{"rope_fraction": 1.0, "decay_fraction": 0.647, "batch_tokens": [16384, 32768, 49152]}
Each number is 128 + 32 x the weight over its row's rms, rounded and kept within 0 to 255. Layers, rows and columns count from 0. The size above them is the row's rms in percent of the matrix's.

# layer 12 attention query, 128x160, rms 0.158, rows 78-99, columns 0-159
size [114 103 103  99 108 105 110 104 101 109 101 104 110 116 111 104 103 119 107 100 106 103]
[[ 92 181 132 149 117  77 135 150 159 106 149 142 176  75   3 108 114 142 136 155 136 131  94 119 158 138 143  96 147 106 142 140  84 177 122 114 115  82 158 139 134 108 115 119 173 129 178 139 105 152 108  54 130 147 142 164 160  85  77 121 138  83 169 133  85  95 144 141 130 130 105 157 182 190  33  56 124 144 109 138 147 131 107 165  98 135 170  71  79 180 130 117  76 167 116 170 130 151 159 119 121 130 147 113 111  71 121  98  61 111 112  75 112 133 174 127 172  75 142  93 120 118 111 130 169 150 123  77 128 113 139 138 148 102 155 128 105 114 106 118 111 170 156  88 151 132 109  66 115 104 135  65 128 130 118 167 151 108 117 160]
 [ 86 138 140  65 120 102 136 192 124 109 174 101 129  28  83 134 127  93 135 148  77 168 144  83  82 138 182 175 129 156 106 125 109 151 154  96  83  58 162  59 132 139 137 126 138 148 137 132 135  47 122 157 117  99 113  81 159 162  96 117 177 126 127 169 138 114  84 166 156 106 148  94 126  83  68 136 116 123  95 104 137 118 132 118  97 165 140 169 103 140  99 181  83 112  41 136 111 105 138 111 112 121 174  75 161  88 142 101  81  77 155 123 123 154 124 147 137 103 114 143 156 125 109 132 118 154  81  72 166 178 120 105 131 163  98 111 110 113  93 101 119 140 132 112  71 162  89 144 139 103 127  87  69  94 133 193 138 141 111 105]
 [160 150 122 119 112 207  99 130 167 115 133 108 159 106  78 132 113 165 131  70 114 111 134  93 133 137 123 100 153  85 150 147 149 147 162 120 111 155 125 153 149  69 141 161 126 119 131 131  99  80 105 137 139  80 164  73 142  90 193 179  93 147 138 125 136 129 129 122 135 133 122 108 123 135 139 151 165 150 132 173 134 170 137 139 129 101 143 128  16 128 128  79 132 155 215 130 137  76 123 129  89 115 118  62 156 118  85 100 164 130  89 135 158 129 160 105  77 163  95  92 115 116 146 172  65 164 179  39  42 126 117 141 163 157 133 104 163 102 143 146 150  98 111 159 183 180 163  84 200 158  97 127 109 169 142 110 107 119 122 123]
 [197 125 100 110  95 169  99 175 142  96 100  82 127  58 131  90 202 109 108 117 152 136 130 149  96 154 160 125 132 138 117  89 161 117 169  93  97 136 148 124 176 149 166  95  94 150 149 128 146  84 141 157 113  88  60 103 120 159  86 151 109 120 169 106 192 162 126 131 111  59 131 135 103 147 115 100 108  95 222 114 144 104 131 171 108 132 149 176 226  97 121 105 123 176 142 129  67 152 147 115  63 138  78 126 129 119 126 109 120 120 140 138 109 103 106 106 107 160 111 154 146 101 134 125 118 133  70 146 181 139 139 126 191 107 110  90 145 144  75 137 154 110 161 163  98 186 170 157 142 187 137  55 135 142 147 160 165  94 130 117]
 [ 88  77 148 123 190 120 121 129  82 171 129 168  94  87 135 162 130 124 213  84 132 157 147 160 124 138 135 179 155 165 129 132 155  68 123 130 112 149 145 132 115 113  93 126 106 175 129 136 165 133  95  91 133  69 134 150 153 151 151  88 131 131  82 158 176 128 113  94 139 148 137  58 117 124 130 135  79  64 132 123  98 156  89 144 169  50  76 166 164 193 121 168 196  77 103 120 163 192  96  86 186 101 147 149 140 186  91 148 131 137 167 143 144 140 120 132 121 170 113 167 114 131 143 169 147 124 152 181 157 140 102 110 122 147 160 144 128 163 188 129  97 163 129 136 163 163 102 161  73 116 133 130 150 108 149 124  42 122 156  92]
 [115  72  84 143 143 245  60 124  97 149  59 176 147 154  77 123 148 150 120 100 136 157 136 126 153 128 175 113 201 131 157 133 127 163 117 104 168 131 124  83 110 131  68 105 113 117 114  92 145 111 183 107 119 143  78 146 108 132 100 131 105 176  87 165 177 137 126 100 131 176 134 161 138 156 172 117 136  98 105 120 123 163 114 135 148  82 172 125 119 143 178 131 112 107  73 184 130 128 130 151 177  80 125 133 114 176 111  87 123 157 145 159 164 117 131 132 133 126 118 149 161 161 150 210  53 109 121 162 148 179 110 153  90 101 116 120 170 124 162 128 146 137 118 190 173 125 174 121 151 143 183 170 179  91 137 174 115 161 145 167]
 [115 103  67 128 106 133 118  98 168 157 138 182 137 136 128 122 135 127 169 158 111 171 131 186 171 135 126 163 166 119 143 112 181  93  55 163 162 153  78 141 129  84 163  72 108 126 103 160 111 125 110 134 152 176 128 158 124 136 164  81  69 240 131 158 150 105 134 115 108 169 117  94 213 121 140 182 102 117  94 152 103 117 107 154 206  76  63 110 145 148 159 162 132 133  88  93 101 112 149 157 165  87 135 120 120 185 149 170 132 122 180 165 158  96 139 196 151 148 122 182 108 127 164 150 147 144 154 135 117 180  95 129 103 152 146 153 129 110 159 175 130 148  62 129 151  99 154 168 155 115 108 138 134  75 129 152 113 140 123 125]
 [164 129  61 138 140 164  80  77 172 104 110 146 134 180 127 128 168 153 144 130 154 125 180 147 135 127 196  98 156  98 157 152 151 117  40 130 140 113 149 155 111 155 155 138 125 145 148 105  94 125 143 119 171 218 133 165 122 142 136 155 132 165 107 135 103 166 114  97 121 171  86 137  96 158 144 141 113 188  80 172  81 138 139  87 120  44 107 140 146 129 183 129 101 103  62 183 146 131 125 127 136 127 102 110  90 130  73 118 174 139 113 121 112 120  95 234 153 108  80 162 104 148 148  86 128 107 110 129 159 161 122 117  33 147 185  79 117 168 121 101 134 120  96 134 122 145  99 135 159 111 129 129  86 139 172 100 108  77 123 151]
 [134 130 189 149  76  80 143 160 159 128  69 142 128 100  84 117 101 120 158 185 155 133 197 151 150 161 114 171 108 105 149 145 142 168 126 120 142  73 189 145 144 153 168 182 101 157 136 155 128 205 169 155 154  63 134 127 132  87  98 140 106 121 100 112 124 116 162 101 120 162 120 102 106 108  96  91 128 123 136 167  93 178 130 124 139 138 193 145 136  78 133 107 122 109  99 133 159 174 158 113  76  78 142 133 184 131 104 152  97  75  99 121 151 166 163  65 158 179 156 108 183  97 120 123 122 124 133 103 129 166  87 111  94 156 180 137  91 177 124 145 109 143 148 102 237 137 135 162 127  76  74 159 112 107 138 155 119  94 172 125]
 [120 138 105 204 163 146 115 125 130  43 134  91 151 143 231 118  98 140 117  71 123 114 148 137 142 126 179 128 123 141 116 186 175 140  78  93 169 130 116  97  64 102 139  79 155 191 102  98 103 131 143 160 127 125  91  92 134 129 160  79 126 116 125 140 135 145 161 172 114 188 161 101 106 133 150  74 170 129 129 126 173 177 118 106 177 106  91 150 151 130 139 166  97  85 162 126  86 124 116 150 138 101 164 116  94 107 151  98 166  86 175  87 174 110  65 135 195 125 153  86  89 102 188 112  84 162 143 163 124 176 100 111  81 123 121 119 126 160 147 137 112 152  99 174 117 168  79 135 157 124  53 127 142 122 109 118 168 139 119 120]
 [180 122 135 166 135 158 101 203 178 108  60 147 117  79 112 108 122 125 160 176 150 145 116 118 106 168 108 102 146 177 174 150 182 122  90 147 142  87 103 131 104 174 149 125 145 115 142  81 189  69 145 153 100 162 118 169 155 130 130  85  85 152 174 125  53 102 107 115 177 184 136 159 100 154 109 153 135 177 121 123 139 143 163 121 165 111 136  93 119  76 120 123 132  85 136 149 148  94 103 156  85 128 170 101 120 103  70 178  93 120 114 156 123 123 162  69 126 145 106 119 132 124 101 151 145 114 114 124 131 131 154 167 170 169  79 104 139 141 158  79 196 122 118 146 149 134  54  77 179 158 187  99  95 103 116 216 108 135 133 144]
 [ 95 134  98 107 123 158 131  95 152  90 110  99  73 178 214 105 165 148 149 126 102 168 105 135 103 201  83 135 134 165 118 123 108 162 133 158 171 100 126 126  90  94 142 169 166 146 134 101 162 139 135 106 192 135 125 125 165 132 177  91 159  88 161 172  83  94 121  99 132 124 104 195 131 144 137 157 136  88 147 163 147 135 138 150 142 177  85 136 181 119 144 113 119 155 129 182 190 105 123 147 129  88  98 137 128  77 179 131 130 123 105 124 106 153 151 146 116 155 142 124  86  79 164 144  98 144 103  81 128  99 132  90  44 217  94 148 187 120 161 112 119  67 141 153  91  82  98 118 190 133  49 175 160 161 132 142 123 133 125 119]
 [143  83 172 134 146 117 115 114 114 109 151 108  74 169 174 121 107 138  76 132 170 112 141 147 113  76 139  98 137 187 156 151 115 122  87 134 129 110 110 103 156 122  56  88 126 103 102 124 103 196 100 162  97 158 114  95 140 130 130 150 142 128 107 110 139 128 115 140 111 200 138 115 171 139 110 135 105  55 196 128 113 127 119 128 115 149  80 134 153 157 146 182 156 176 128  75 137 100 128 146 114 108 152 160  28 152 133 165  95 149 137  77 127 181 144  66 122 174 146 142 185  87  94 127 161 157 148 157 169 160 128 145 108 158 123 111 113 162 116 115 131  45 102 118 109 195  47 172  61 103 122 126 180  99 114 143 139 160  85  91]
 [167 152 116 101 118 111 117 163 129 176 131  77 156 149 112 149 113 131  82 102  96 101 169 166 167 127 195 123 165 117 110 106 125 139 168 146 107 118 102  87 108  99  90 150 137 172 137 160  86  70 120 106 145 192 151 121 154 106 113  97 165 131 158 157 116 149 113  86  98 108 147 158 190 109 127 141 144  83  52 119 129 177  81  98 126 122 136 145 140 136 130 114  64 102 154 157 227 193 139  91 104  81  94 146 152 124 144 103 156 220 114 139 178 180 170  96 182 145 119 106  88 152 144 116 123 102 145 140 161 107 127 161 117 141 139 203 163  92 195 134 177 145 132 108 171 116 115 112 136 123 168 186  79 127 100  95 130 130 133 169]
 [100 107  87 105 128  77 166 143 132 157 148 132 108  81 126 128 170 110 137 120 124 121 171 110  98 125 141 140  67 128 103 139  93 142 121 142 143 149  84 113 114 129 182 171 173 183 115 148 119 101 103  94  86 148  98 186 147 131 178 162 106 185 146 119 157 167 150  96 100 145 127 119 101  78 130 153  87 147 154 115 100 161 122 160 127 116 146 142 162 108 169 106 165  48 131  87 139  97 148 125 173 143 107 161 149 189 135 168 164  85 139 174  79  73  79  68 181 121 126 171 116 135 196 113 150 145 119 119 177 139  90 118  99  91  69 169 171 151 137 128  30 126 133 112 134  87 100  91 151 115  85 115  84 112 191 121  86 143  98 184]
 [ 50 125 103 170 137 153 135  55  64 103 140 161 128 170 108 117 137  49  81 128 111 162 102 151  93 136 130  98 136 121 138  95 128 120 148 181 103 119 155 164 136 113 119 129 131  88 151 118 191 118 150 164 122 201 188  68 142 102 137  81 145 121 147 144 166 110 111 125 119 135  86 168  92 144 158 112 120 133 154  98  70 155 136 132 142  16 135  80  90 111 102 145 107 119 133 172 180 181 171 157 165 177  89 133 197 153  90 122 180 139  86 145 143  85 146 137  79  90 144 161 140 121 134  96 138 178  71 142 170  74 112 129  89 142 114  81  85 104 136 141 164 137 111 113 106 169 163 143 130 115 143 134 148  84 133 145 120 135 121 112]
 [ 90 130 135 135 165  77 141 188 137 118  54 130 107 138 119 139  92 105 123 153 151 156 161 141  73 122 106 109 168 161 161 185 154 143 106 125  96 119 124 118 110 108 110 110 175 140 150 117 138 138 178  76 108 165 135  93 139 134 169  88 133 160 107 144 137 187 130 125 108 149  91 146 193 146 116 180  53 178 156 117 110 171 107 144  95 174  98 120 128 160  82 139  95  99 106  98 114  96 193 147  75 127 103 104 148 121 142  99 131 109 133 120  46 130  98 158  46 210 105 157 140  97 128 102 140 130  98 150  81  87 123 177  50 103 102  74  83  92 117 102 125 101  99 123 155 189 156 142  89 183 116 149 144 154 174 109 123 151 115 143]
 [133 127 197 137  97  69 108 154 169 121 151  81  99  90  55  73  93  72  71 149 115 172 113 105 118 110 128 127  71 114 147 106 107 162 146 122 187 133 105 149 131 165 161 150 121 155 115 139 138 137 120 127 120 161 136 115 122 139  88 125 166  97 147 135 122 148 158 132 113  78 107 167 148  76 161  96  79 163 194  57 124 111 111 111 108  80 142 168  58 119 112 109 138 119 140 142 166 123  94 107 164 148 129 118  98  76 201 109 152 146 143  91 120  89  65  82  59 121 150 131 142  63 137 153 153 213 136 132 155  90 145 105 132 136 114 136 128 146 128 119 138 158 183  85 138  82 131  56 178 112  96 114  75 159 159 136 148  96 116 142]
 [ 97 150 114  99  91  44 169 107 145 106 151 150 155 140 170 157 159 113 125 165 160 136 120 135 144 199 113 126  27 123  49 127  79 134 146 176  99 160 123 193 167  58  80 105 154 115  92 117 144 142 129 154 116 112 175  86 119 123 107 109 135 134 127 124  63 127 104 130 147 141 117  92 215 132 163 136 112 117 167 111 139 146 133  89 178 155 112 120 108  85 135 131 197 134 128 131 101 110 164 111 178 159 170 140  96  95 138 122 161 114 126 132 154  94 101 122 116 112 107 144 142 137 129 129 112 128 139 134 188  98  81 143 134 166 107 125 125 142 128 104  83  77 114 193  55 113 116  97  87 106 149 196 149 178 175 100 191 118 155 160]
 [121 152 136  89 176 113 146 179 125 188 138 165  41  82 149  97  63 160 171 106 141 153 119  92 107  91 151 111 140 184 133 154 191 143  98 147 152 163 121 146 105 132 101 110 104 136 121  90 137 109 128 138 151 147 125 168 193 170 184 100 121  85 102 202  76 149 122 111 170 107 145  93 171 100 144 106 109 160 142 123 122 166 133 124  96  99  94 138 171 120 135 128  97 112 116 135 116  82 130  84 201 115 153 157 105 153 167  58  59 129 138 181 135 139  86 119 111 114  97 149 119 156  87 115  80 179 108 151 108 121 144 131  82 120 154  96 149 152  72 108 126  96 106 120 141 105 174  65  76  52 149 125 149 152  98 100 133 141 155  81]
 [149 103  73 149  81 106 117 155 157  91 179 146 106  87  89 100 163 121 148 172 101 157  84 173 134 157 117 116 138 124 140 138  59 105 191 142 140  90  99 160  87 114  86 132 130 177 131 132  85 139 107 147 169 119 109 146 153  81 179 123 155 126 126 120 104 106 112 161 155  59 122 131 144 187 191  90 169 127 125  86 144 120 141 149 163 144  92  97 118 128 158 128 138 119 139 139 122 131  96 137 138 118  55 119 115 104 167 117 119 141 142  66 122 112 151 104 103 187 167 123 129  79 111  79 135 162 108 134  76 179 204 119 108 161 203  75 105 139  96 193  69 151 124  70 177 109 136 100 135 167 140 153  86 117  46 122  87 131 146 143]
 [124 146 153 175 128  39  64 131 149  90 175 181  89 162 173 136 150  81 128 151  96 134  88  98 147 158  87 122 135 136 161  80 127 161 143 127 109 147 115 154 102 125 145  79 135  89 119 113 127 179 149 136 151 131 140 131 157 104 102  97 121 108  96  99 153 167 132 139 126 115 160  92 115 117 176 114 128 207 116 161  72 178  78 135  94 154  75  96 147 147 143 166 175 138 132 151 136 161  87 117 145 123 133 136 190 195  94 159 113 167 165 131  76  91 113 193 148 159 125 169  67 127 162 139 177 138  87 106 181 128 132 141  70 146 102  98  90  88 124  67 176 161 121 152 113 127 166 197 116 163  95 106 112 152 139 162 137  82 161 107]]
# layer 12 attention key, 128x160, rms 0.16, rows 78-98, columns 0-159
size [115 108 118 105  96 101  98 108 107 106 105 106 109 106 109 104 103 125 103 113 104]
[[ 90 193  97  55 141 170 102 104 172 137 117 125 139  73 103 100 150  77 172 113 128 115  90 144  93 135 135 116 121 124 118  69 125 133 167 157 105 177 163 222 140 127 146 132 185 127 163 155 108 110 137 106  94 116  88 130 147 162 102 143 132  67 129 168 115 147 164 152 130 130 159 108 149 126  57  94  91 136 152 150 116 159 165 174 105 171 155  69 174 144 113 143 129 149 163 113 117 132  87 149 151 160  78 111  95 101 124 122 107 134 128 140  69  87 137  84 115 153  67  93 170 146 100 110 185 126 114 131 139 134 150  61 115 116 101 144 132  89 199 147 117 246 135 131 129 141  93 134 115  87 136  77 133 188 137 141 162 153 116 121]
 [146 155 156 114 132 129  96 104 113 127 106 114 129 153 104 104 133 111 209 129  52 152 168 141 143 209 130 138 111 132  83 132 100 110 190 191 137  71 120  84 167 159 134 163 102  86 114 115  82  80 109 131 170 128 146 196 106 112 134 120 112 110 205 137 114  80  68 105 155 145 105 163 159 139 167 151  86 108 121 118 172  79  96 161 149 140 122  93 112 109 130 201 149 118 106 179 101 105 135 110 114  89 118 136 181 147 121  79 159 109  78  86 137 111 102 145 157  96  94 159  87  97 172 138 126 118  79 135 171 143 122 116 187 182 130 137 129 112 117 149 112  47 136 143 135 116 110 121 218 136  75 123 122 185 150 146 154 128 122 108]
 [ 73 144 174 167 105  98 138 146 112 105 137 123 133 135 115 119 159  76 149 161 148 183 122 105 129 172  99 103  60  81 133 109  98 152 162 132 115 121  97 142 122 153 133 120 181 107 155  77 138 145 134 163 131  89 112 118 120 195 175 137 150 158 181 119 141 134 150 146 124 138 107 173 179  98 159 117 165 126 161 170  96  46  98 120 102 127 133 130 139 170 106 110 163 150 131  71 161 136 158 158 139 131  86 117 122 100  46 171 142  93 204 120  98 107 111 117  79 140 109 144 112  87  81 120 145 165 163 114  61 124 104 113 168 127 139 125  86 100 166 113 101  56 112 155 117 180 155 198 190  90  70 114  73 188 121  91 119 160 138 144]
 [145 114  62  99 155 137 139 134 153 166 133  76  86 157 184 111 115 168 138  61 104 105 101 151 201 180 157 149 113 137 107 114 130  92 110  78  87 143 167  92  86 116 102 133  80 153 108 129 118 110 105 125 112 101 165 101  76 141 114 114 155 140 178 124 126 142  87 163 130  55 120 197 170 109  93 108 142 117 149 135  96  78  82 120 116 138 128 123  85  87 137 122  82 172 171  74 129 142  97 101 146 145  92 173  98 131  97  54 104 148 165 105 177 103 131 153 126 104 166 142 101 174 128 138 112 123 106  71 188 104 117 126 159 115  84 140  73 134  80 121 166 107 152 147 107 135 149 123 127  72 129 108 137 151 136 206 143 124 194 202]
 [167  11 129  76 124 115 112 132 141 185 151 149 126 163 192 137 117 155 101 182 125 139 121  88 105 110 129 178 174 120 121 123 102 100 125 178 152 116  82 113 124 111  90 125  56 150  74 108 161 147  80  81 107 111  89 110 113 139  89 147  90 108 105 134 118 117 134  66 118 159  86 113 125 122 140 146  94  55  75  93 163  55 168 116 136  76 105 127 108  97 113 147 109 119  86 132 111 114  73 142 101  94 139 129 172 161 118 127 150 168 127 154 173 166 149 120 158 127 112 160 134 173 216 172 154 135  95 141 141 147 110 144 148 164 134 144 124 163  94 100 156 124 120  45 116 126  87 122 107  82 135 186 109 122 139 190 139 104 148 120]
 [145 187  94 122 129 159 121 102 123  88 102 155 102 112 138  98 107  77 142 117  78 158  89 174 112 138 121  93 114 120 115 113 131  87 123 148  84 178 149 129 139 199 197 115 223  80 136 163 122 141 106 101 118  71 148 155 137 166 151  89 155  49  93 152  92 163 120 165 165 133 137 114  97 160 124 106 136 108 160 154  85 110  98 122 139 134 140 126 215 157 145 103 145 126 177 113 126 129 117 142 146 141  94 135 135 154  87  85 114  72 114 121  82 106 101 110 102 158  78 177 159 100  92 123 163 155 120 115 152 153 157  90 119 134 132  84 136  95 238 128 105 187 155 193  97 128 176 176 140 110 175  87 119 136  92 125 108 150 143 109]
 [135 151 100 145 117 110 104 110 114 134 123 139 125  89 128 125 176 147 207 101 105 120 146 146 154 120 100 103 132 186 176 144 131 111 127 143 101 113 154 189 102  87 146 118 138 184 113 120  97 126 119 100 125 112 178  99 142 110 111  84  44 190 114 101 148 101 109 120  86  58 161  77 158 151 116 153 115  84 119  68 120  65 144 108 185 115  98 136  67  81 130 157 167 144 121 132 200  55 142 120  74 160 176 107 106 130 177 154 138 139 196 138 113 124  99 199 126 168 186 116 100 142  95 145 123 118  92 113 157 117 112 114 134 167 117 107 114 112 129 155 118 110  95 187 140  84  53 174 108 159 122 122  80 159 148 165 127 123 116 180]
 [151 192 143 156 167 136 146 127 150 122 155  80 153  62 163 124 156 149 112 120 140  81 190 135  84 109 122 192 120  62 203 103 109 102 106  94 148 173 154 162 102 179 146 118 156 156 194  98 122  98 153 158 117  94 109 137 144 134 125 134  99 135 127 133 145 173  80 140 165 117 177 127 146 102  89 126 145 150 147 224 106 149 144 113 104 187 154 158 131 143 155 141 118 142 105  92 185 115 134  98 122 188 117 103 104 147  97 127 111 130 147 159  44  76  98 100  66 179 120 120 111 119 117 102 143  92 135 131 122 132 160 119  98 113 138 116  32 112 178 118 111 202 121 136 120 120 118 176  91 156 103  69  94 161 111 122 113 132  83 120]
 [151 164 133 145  91 134 107 151 128 138  89 122 129 122 136 130 141 124  94 127  94 181 143 142 134 166  87 150 110 169 210 123 157 186 121 110 121 150 140 101 129 104 105 152 152 121  96 128 145 161 162 115 134 116  85  80 129 146 179 104 123 123 129  85 156 132 200  72 163 146 161 115  45 137 111 136 138 113 150 146  90 113 168 176 137 128 181 157 136 115  71  91  73  84 101 127  54 170 136 143 128 111 156 154 114  86 102 164  93 139 195 182 130 180 140 119 114 132 110  88 138 167  84  80 129 168 103 139 135 144 141 194 173 130 107 181 107  81  96 111 143 155 124 130 209  79  83 126 134  68  74 124 192 113 132 141 101 170 160 168]
 [119 200 127 169 120 189 129  70 100 125 160 127 102  97 138 121 151 145  75 118 154 116 166 168 126 178 192  74 138 158 166  95 152 125  86 185  79 110 102 129  93 113 140 123 150 165 151 129 116 115 139 111 109  96  87 114  93 119 155 125 115  80 137 126 107 149  94 146 155 147  92 113 177 186 124  78 115 124  57 146 123 139 135 178  85 132 131 166 132 125 132 121 121 113 103 168  68 160 177 102 129  69 104 132 172 136  92 123 151  89 163 168 139 120 116 149 128 140 108 144 130 165 164 153 136 142  89  87 163  94  91 182 104 161 116  99  66 165  96 123 189 135 109 152  96 198 100 106  62 161 151 114 161 165 131 183 105 163  75 196]
 [ 84 173 153 165 141  85  85 166 115 133 122  94 125 103 191 145 147 114  72 146  84 181 165 115 119 164 103 120 149 116 134  87 139  84 114 137 148 145 157 140 113 152 115 127 121 115 122 131  86 169  96  83 168  91  84 119 196 104 140 159 195 161 148 140 105 117 107 185 168 137  64 127 163 112 120 131 106 156 106 156 155 159 134 118 131 137  53 154  83  58  98 152 103 140 115 133 172 131 125 164  79  98 140  84 110 121 120 190 107  93 118 148 132 116 107 115  35 168  98  51 162  61 167 107 160 110 149  97 141 147 141 169 166 174 112 112 101 123 137  86 110 120 142 142 118 162  85 126 192  57 116 132 135  89 122 158 128  74 129 137]
 [112 119 165 100 165 133 110 118 161 114 150 120  74 146 146 122 194 147 165 137 112  81 132 149 118 182 130 107 120 160 117 132 122 165 143 116 104 152 188  78 170  78 152 157 135 162 106  91 143  32 101 115 123 129 199 130 171 144 126 123  90  64 141 172  98 191  99 113  97 148 180 147 155 150 147 100  90 143  98 127 186 151 168 106 122 151 140  91 147  99 149 145 118 199 123 142 113 128 126 108  92 181 133 114 135 121 209 128 149 125 134 142 157 119 127 191 127 120 103 119  66  48 136  93 128 112  86 158 111 110  50  85  63 180 109 108 118 101 152 107 116 110 105 131 124  97 164 153  86 149  92 175 136 129 165 135  62 130 117 153]
 [140 146 190 109 152 112 154 114 137 141 146  81 153 168 122 157 105 129 143 192 127  82 120 103 176 196 176 165 118 128  61 127 100  85  43 108 152 108  97  85 170 133  79 148 141 128 136  78 143  89 117 145 108 127 141 132  64  87 101 138 163  77 139 118 128 152 139 137 135 144 184  98 136 147  87 137 140 103 119 118 134 161 151 146 118 170 100 129 103 140 150 184 114 113 209 177 139 163 120 138 183 129  99 155 157 130 128 110 135 141 149  86 179 111 121 156  97 121  95 140 186 142 122  86 148 136 110  85 176  65 165 123 132 171  87 123 155 172 127  49 108  41 132 206  71 118 121  96 140 161 115 140 139 106 124 149 154 160 149 150]
 [117 155  80 116 153 134 116 103  98 121 128 139 105 118 176 128 190 132 148  85 173 105 197 144 107 121 133  47  54 118 151  70 104 114 173 158 113 139 184 174 181  92 135 120 179  70 123 136 145 130 118 120  84 109 152  96 197 148 103 157  96 134 175 155 152 142 127 129 160 141 135 119 129  99 110 155  42  65 179 129 108 134 128  66 120 146  87 142 138 131  62 126 186 116 117 108 108 117 146 129 119  98 122  42 115 108 105 139 114 151 110 111 166  67 126 104 136 159 114 125 104  98 163 152 135 166 104 168  88 107 125 115 155 129  94  50 104  69 177 132 136 136 105 143 185  73 104 138 150 118  84 104 173 130 124 113 164 140 106 128]
 [186 115 129  50 136 165 151 129 163 161 142 158 195 105 134 142 158  97 132  99 124  97 145 112 117 177 122  99 135 129 160 127  78 109  92 125  95 132 141 147 106 117 112 128  97 161 140 137 144 129 160  94 145 146 147 121 138 131 108 149  78 176 110 156 113 151 107 118  78 119  98 174 187 108 178 115 153 195  76 108  93 123  70 132 146 144 121  95 228  63 173 132 104  67 161 116 184 189 137 126 176 118 156 165 110 153 163 175 111  85 101 138 140 138 139  98  92 116  76 131 125 148 170 196 100 117 132 105 162 149 104 133 102 102  84 210 134  81 123 169 191 139 113 148 135 106 140 142  87 108 118 122 133 161 126 115 103 180 106 195]
 [ 91 134  65 203 106 113  93 163 158 149 167 135 106  98 132  79 133  78 167  86 127 102 135 113 122 133 134 171 175 137 143 146  93 125 104 132 146 115 114 172 154 120 146 102 111 134 162 131 115 129 143 128 104 126 167 126 113 149 139 155 108 137 124 146 106 148 110 157 135 178 125 138  74 155 125 144 163  80 180 170 134 115 127 221 141  75 135  84 148 126 134  88 131 145 177 119 148 132 149 191 104 127  82 116 112 117 119  86 104 106  97 121 146  92 138  87 128 124 129 184 104 166 128  48 134 103 127 171  84 165  45  75 139 208  85 133 178 125 167 148 130 170 151 102 124 130 155 158  68  27 120 159 145 124  73 113  58 124 151 108]
 [122 105 164 110 171  68 146 190 165  96 169  90 193 118  91 104  99 122 132 113 143 123 143  49 115 112 176 142 102 104 158  96 140  87 116  97 175 127 188 113 201 103 153 154 169 117  89 138 133 125 138  91 164 127 172 178  73  98 153 143 137 127 111 116 122 136  94 122 119 119 129 114 139 148 171 157 148 116 131 127 109 151 158 133 145  79  83 157 192  61 166 192 143 103 147 136 127 159  97 193 156 107 103 166 134  97 148 107  70 146 171 147 131  79 151 155 118  94 135  56 157 114 127 157 183 165  97 138 145  86 133 130  60 120 175 158 124  93  99 165  88 148 143 122 184 172 134  92 142 192 114 126 134  91 153 110 128 131 169 155]
 [132 111 130 138 208  90  79 160 131 166 126 168 104 104  99 132 180 122 133 159 117 123  84  67 160  81 214 107 135 146 142 135 117  96 130 131 185 142 111 118 108 132 159 120 100 134  95 176 196 117 121 118 167 169 112 109 137 122 110 114 107 145 155 144 193 105 149  80 113  56  63 122 141 161 161 156 115 134 130  71 108 116 144 109 134 124 139 144  60 147 130 126 184 142 128 170 133 174 155 137 162 167 163 160 124 134 116 145 153 186 151  82 140 150 129  88  94  90 169 120 148 147 187 144 184 135 167 145 130 149 105 128 124 129 141 139 181 137  56 148  58 127 123 108 143  60  83  74 116  93 167 158 140 151 160 203 103 119 106 152]
 [192 130 176 100 130 130 101 124 141 120 139 188 181 140 113 112 100 131 146  92 146 122 208 164 116 134 189  78 102 111 122 153 104 118 116 162 108  86 105 135  86  73 143 142 123  98 143  61 119  75 137 127 183 122 161 154 157 155 142  45 113 132 152 120  89 160  94  77 196 152 166 108 142 120 128 156 177 180 120  98 104 148 178 122 129 128 116 131  68 155 147  78 175 111 137 149 101  86 109 171 145 179 153 105 162 113  91 108 106 193 121 108 176 103 128 143 169 170 127 111 105 154 140 109 172  73 141 173 135 136  73  75 150 104  91 175 145 140 136 142 105  99 172  91 145  91 108 121 109 105 111 117 159 111 133 161  85  75  71 138]
 [144 152 170  75 107 104 108 125 100  99 148 155 138 124 150 146 111 159 147  99  99 106 133 121 108 165 177 101 129 130 169  75 161 198 151 121 137 128 130 175 111 149  83 111  97 150 158 107 106 172 152 143 151  87 105 141 148 115 149 149 216 114 139 142 134 171 148 134 145 151 162 147  93 144 167  65 152 159 186 165  96 142 114 174 114 103  86 115 149 155 172 117 124 157 127  91  85 104 110 144  88 164  64  93 108 157 107  24 130 126 145  98 154 103 113  87  55 142 107 148 147  73 107 176 138 175 122 103 108 121 175 113 127 117 168 125  68 167 109 154 155 122 155 203 168 166 193 139  99  72 110 139 112 126  78 175 149 127  93 135]
 [144 117 140 168 142  63  74 150  55  96 170 150 102 177 104 150 153  98 152  83 169 140  88  92 109 147 143  91 119 165 146 121  67 117 160 167 187 196  90 100  90 167 137  92 107 115 112  81 187 130 175  93 144 125 129 133 111  93 122 136  93 153 124 134 141 178  88 170 106 177 101 102 136 139  99  92 115  81 150 123 147 134 129 101  98 155 103 100 143 135  85 120 123 148  98  57  76 139 169 156 117 208  77 137  88 106 138 169 153 170 156 103 140  99 154 141 126 157 105 118  83 166 144 106 153 137 166  75 126 125 175 106 146 150 106  54 114 162  96 175  96 112 135 151 106 135 132 113 102 168 158 133 121 120 127  87 147 111 164 213]]